config.toml
num_hidden_layers = 11
hidden_size = 576
num_attention_heads = 9
num_key_value_heads = 9
head_dim = 64
intermediate_size = 2304
vocab_size = 32600
hidden_act = "gelu"
norm = "layernorm"
norm_place = "pre"
norm_eps = 1e-06
positions = "learned"
qk_norm = false
attn_scale = 0.125
bias = "none"
tie_word_embeddings = true
parallel_block = false
init = "normal"
init_std_qkv = 0.0188
init_std_o = 0.004
init_std_up = 0.0188
init_std_down = 0.004
optimizer = "soap_variant"
learning_rate = 0.00422
beta1 = 0.95
beta2 = 0.99
weight_decay = 0.23
lr_head = 0.00877
max_grad_norm = 1.0
warmup_steps = 200
schedule = "cos"
final_lr_fraction = 0.0
batch_tokens = 262144
max_seq_len = 1024
doc_mask = true
train_tokens = 500800000
max_steps = 1911
dataset = "wikipedia_en"
Each number is 50 + 12 x the weight over its row's rms, rounded and kept within 0 to 99. Layers, rows and columns count from 0. The size before them is the row's rms in percent of the matrix's.

# layer 4 MLP down, 576x2304, rms 0.0633, rows 0-9, columns 288-431
100:37 43 40 52 67 56 35 55 38 62 60 53 34 58 47 46 25 31 54 48 43 56 69 51 54 55 62 63 54 62 53 56 53 39 59 43 81 59 70 52 41 43 61 46 61 60 56 44 28 64 45 51 46 57 60 64 41 46 63 56 33 60 45 54 53 51 56 27 50 34 45 63 51 73 68 56 55 52 56 59 64 40 76 49 52 34 54 54 55 73 53 37 49 51 47 53 53 43 57 47 56 56 55 47 54 55 42 45 58 54 50 46 60 52 41 41 65 63 40 55 47 47 53 62 53 49 54 37 40 57 44 44 65 49 48 41 45 75 21 36 50 20 44 33
098:83 50 48 40 45 65 38 45 56 40 49 38 54 44 58 60 49 81 38 33 61 45 52 28 56 53 56 29 63 58 41 33 52 49 37 58 23 27 65 52 36 56 59 55 58 38 47 47 41 64 31 63 55 45 64 40 40 51 42 51 52 46 42 93 51 53 39 48 70 54 51 27 49 45 60 37 40 54 40 48 65 59 40 58 60 58 47 61 53 62 63 38 53 66 76 48 51 79 37 45 63 54 47 48 65 41 45 58 39 40 49 56 59 64 40 34 63 46 49 47 56 44 68 52 42 52 58 80 33 31 67 84 56 35 45 50 57 41 43 39 57 69 54 53
129:52 47 68 65 39 50 60 47 55 37 48 70 57 45 49 42 54 46 45 68 47 49 37 35 45 48 50 47 65 49 57 39 53 44 49 53 54 73 75 28 31 62 32 69 56 64 51 56 52 32 59 47 39 52 57 47 59 52 79 47 62 53 38 58 52 63 53 37 38 50 49 45 65 55 38 39 44 52 56 48 64 50 41 66 55 36 41 66 47 50 29 71 47 67 25 33 35 50 47 57 61 24 60 53 87 74 45 45 56 72 62 58 59 52 58 41 68 47 57 52 60 60 48 44 44 48 40 48 47 54 55 54 55 35 61 55 43 51 62 58 56 75 50 52
104:36 54 57 54 44 65 63 63 47 31 92 55 61 66 53 41 42 62 52 75 25 56 59 45 61 60 37 38 46 46 39 48 58 54 45 79 47 60 69 55 74 35 46 41 54 62 42 28 46 56 56 42 37 43 43 69 57 55 52 57 42 65 40 58 42 41 48 76 56 52 53 42 32 52 55 56 42 47 42 43 60 57 47 38 53 46 59 50 58 65 40 32 57 33 49 49 54 52 39 37 57 26 71 42 37 40 40 54 52 57 65 37 74 41 43 47 58 62 39 41 42 50 66 32 69 37 51 39 46 43 61 42 40 57 45 60 49 49 59 46 35 35 53 23
101:64 48 54 59 36 37 60 57 37 67 51 34 44 61 55 37 58 37 71 51 53 45 19 48 34 52 68 47 47 29 59 85 59 35 26 67 55 42 97 38 49 43 50 43 50 52 58 40 68 41 47 60 70 49 53 45 38 42 46 56 40 57 57 42 54 58 42 45 17 67 67 61 29 52 56 35 60 45 65 47 46 48 46 49 66 38 38 42 56 40 44 43 56 36 57 42 64 45 49 53 44 34 62 42 60 33 51 31 68 61 42 46 40 70 41 48 25 40 52 59 40 38 49 39 57 62 56 52 49 42 53 69 42 46 42 67 61 38 60 35 46 47 34 58
098:48 75 49 53 67 55 23 51 43 83 55 55 50 49 22 45 56 60 62 30 68 49 47 48 59 66 47 53 48 53 54 42 54 56 38 64 66 51 34 55 59 48 53 48 43 53 42 30 32 34 47 43 57 57 57 76 47 53 52 49 36 43 42 45 54 44 71 37 31 46 27 33 34 36 52 57 65 43 50 45 67 50 48 47 58 53 52 43 46 73 39 61 59 54 49 41 51 75 44 72 38 35 28 51 43 40 42 56 40 63 82 52 56 45 53 56 45 43 47 60 38 53 70 43 50 18 45 40 45 44 49 28 38 39 61 43 49 47 44 37 49 52 39 59
097:54 45 70 64 66 45 44 60 41 61 59 45 31 36 50 29 47 69 62 48 55 29 35 65 66 52 42 58 62 41 55 58 56 47 60 81 36 42 37 31 33 73 46 76 43 53 70 63 64 42 46 55 54 54 57 45 56 35 53 52 41 53 53 43 46 37 48 58 72 33 52 50 32 50 54 60 62 44 63 55 68 29 24 57 65 63 49 35 45 52 46 47 33 24 37 38 69 60 45 45 35 67 77 48 60 56 50 46 55 48 52 50 46 55 83 59 40 93 29 54 53 32 42 54 56 44 61 51 56 62 72 21 65 47 56 55 56 49 59 53 63 46 52 51
100:47 67 35 47 45 52 44 41 42 66 43 58 39 58 39 44 52 45 53 56 64 59 47 53 61 60 51 27 45 47 27 59 22 67 58 49 48 49 75 59 48 51 53 49 42 41 46 46 34 61 49 70 60 49 51 52 55 74 78 40 58 34 35 68 32 41 46 54 47 55 80 54 43 34 45 54 31 47 48 52 60 55 57 70 50 67 45 47 62 38 44 49 51 38 61 51 34 52 71 69 45 34 55 57 43 52 45 56 42 52 31 34 57 70 44 53 25 39 34 39 40 32 64 74 55 58 59 44 31 39 64 57 49 48 44 45 52 59 38 59 64 48 38 54
099:45 25 48 61 41 54 50 43 54 57 48 40 44 42 56 41 53 53 38 52 50 62 46 54 46 37 46 40 16 69 49 43 37 62 49 61 35 49 17 53 49 46 62 46 64 43 67 38 47 71 60 39 42 59 65 33 44 45 58 70 59 43 72 35 60 57 54 51 31 40 40 55 61 55 65 46 42 24 44 63 49 50 57 38 36 49 47 47 30 55 49 51 43 49 56 50 50 57 56 48 46 45 59 49 82 58 55 36 24 67 57 41 45 51 60 38 49 37 39 29 47 25 48 54 56 49 87 52 53 60 61 44 53 47 38 36 59 64 57 61 74 40 56 51
102:43 50 46 35 52 53 53 53 51 31 60 62 59 65 43 43 48 51 44 52 47 47 56 36 65 57 57 48 62 39 57 67 48 46 48 48 48 50 49 58 47 47 50 85 52 41 46 42 42 28 19 53 43 61 25 57 48 56 41 58 26 50 59 37 41 51 53 38 72 62 49 63 44 58 16 59 43 47 33 54 41 38 52 51 35 60 53 45 66 66 63 38 52 56 56 29 61 56 36 49 39 46 59 49 48 56 64 45 40 55 54 36 44 47 43 67 56 52 31 30 68 58 60 40 53 46 65 44 87 52 40 39 44 33 51 66 56 61 52 58 46 29 58 51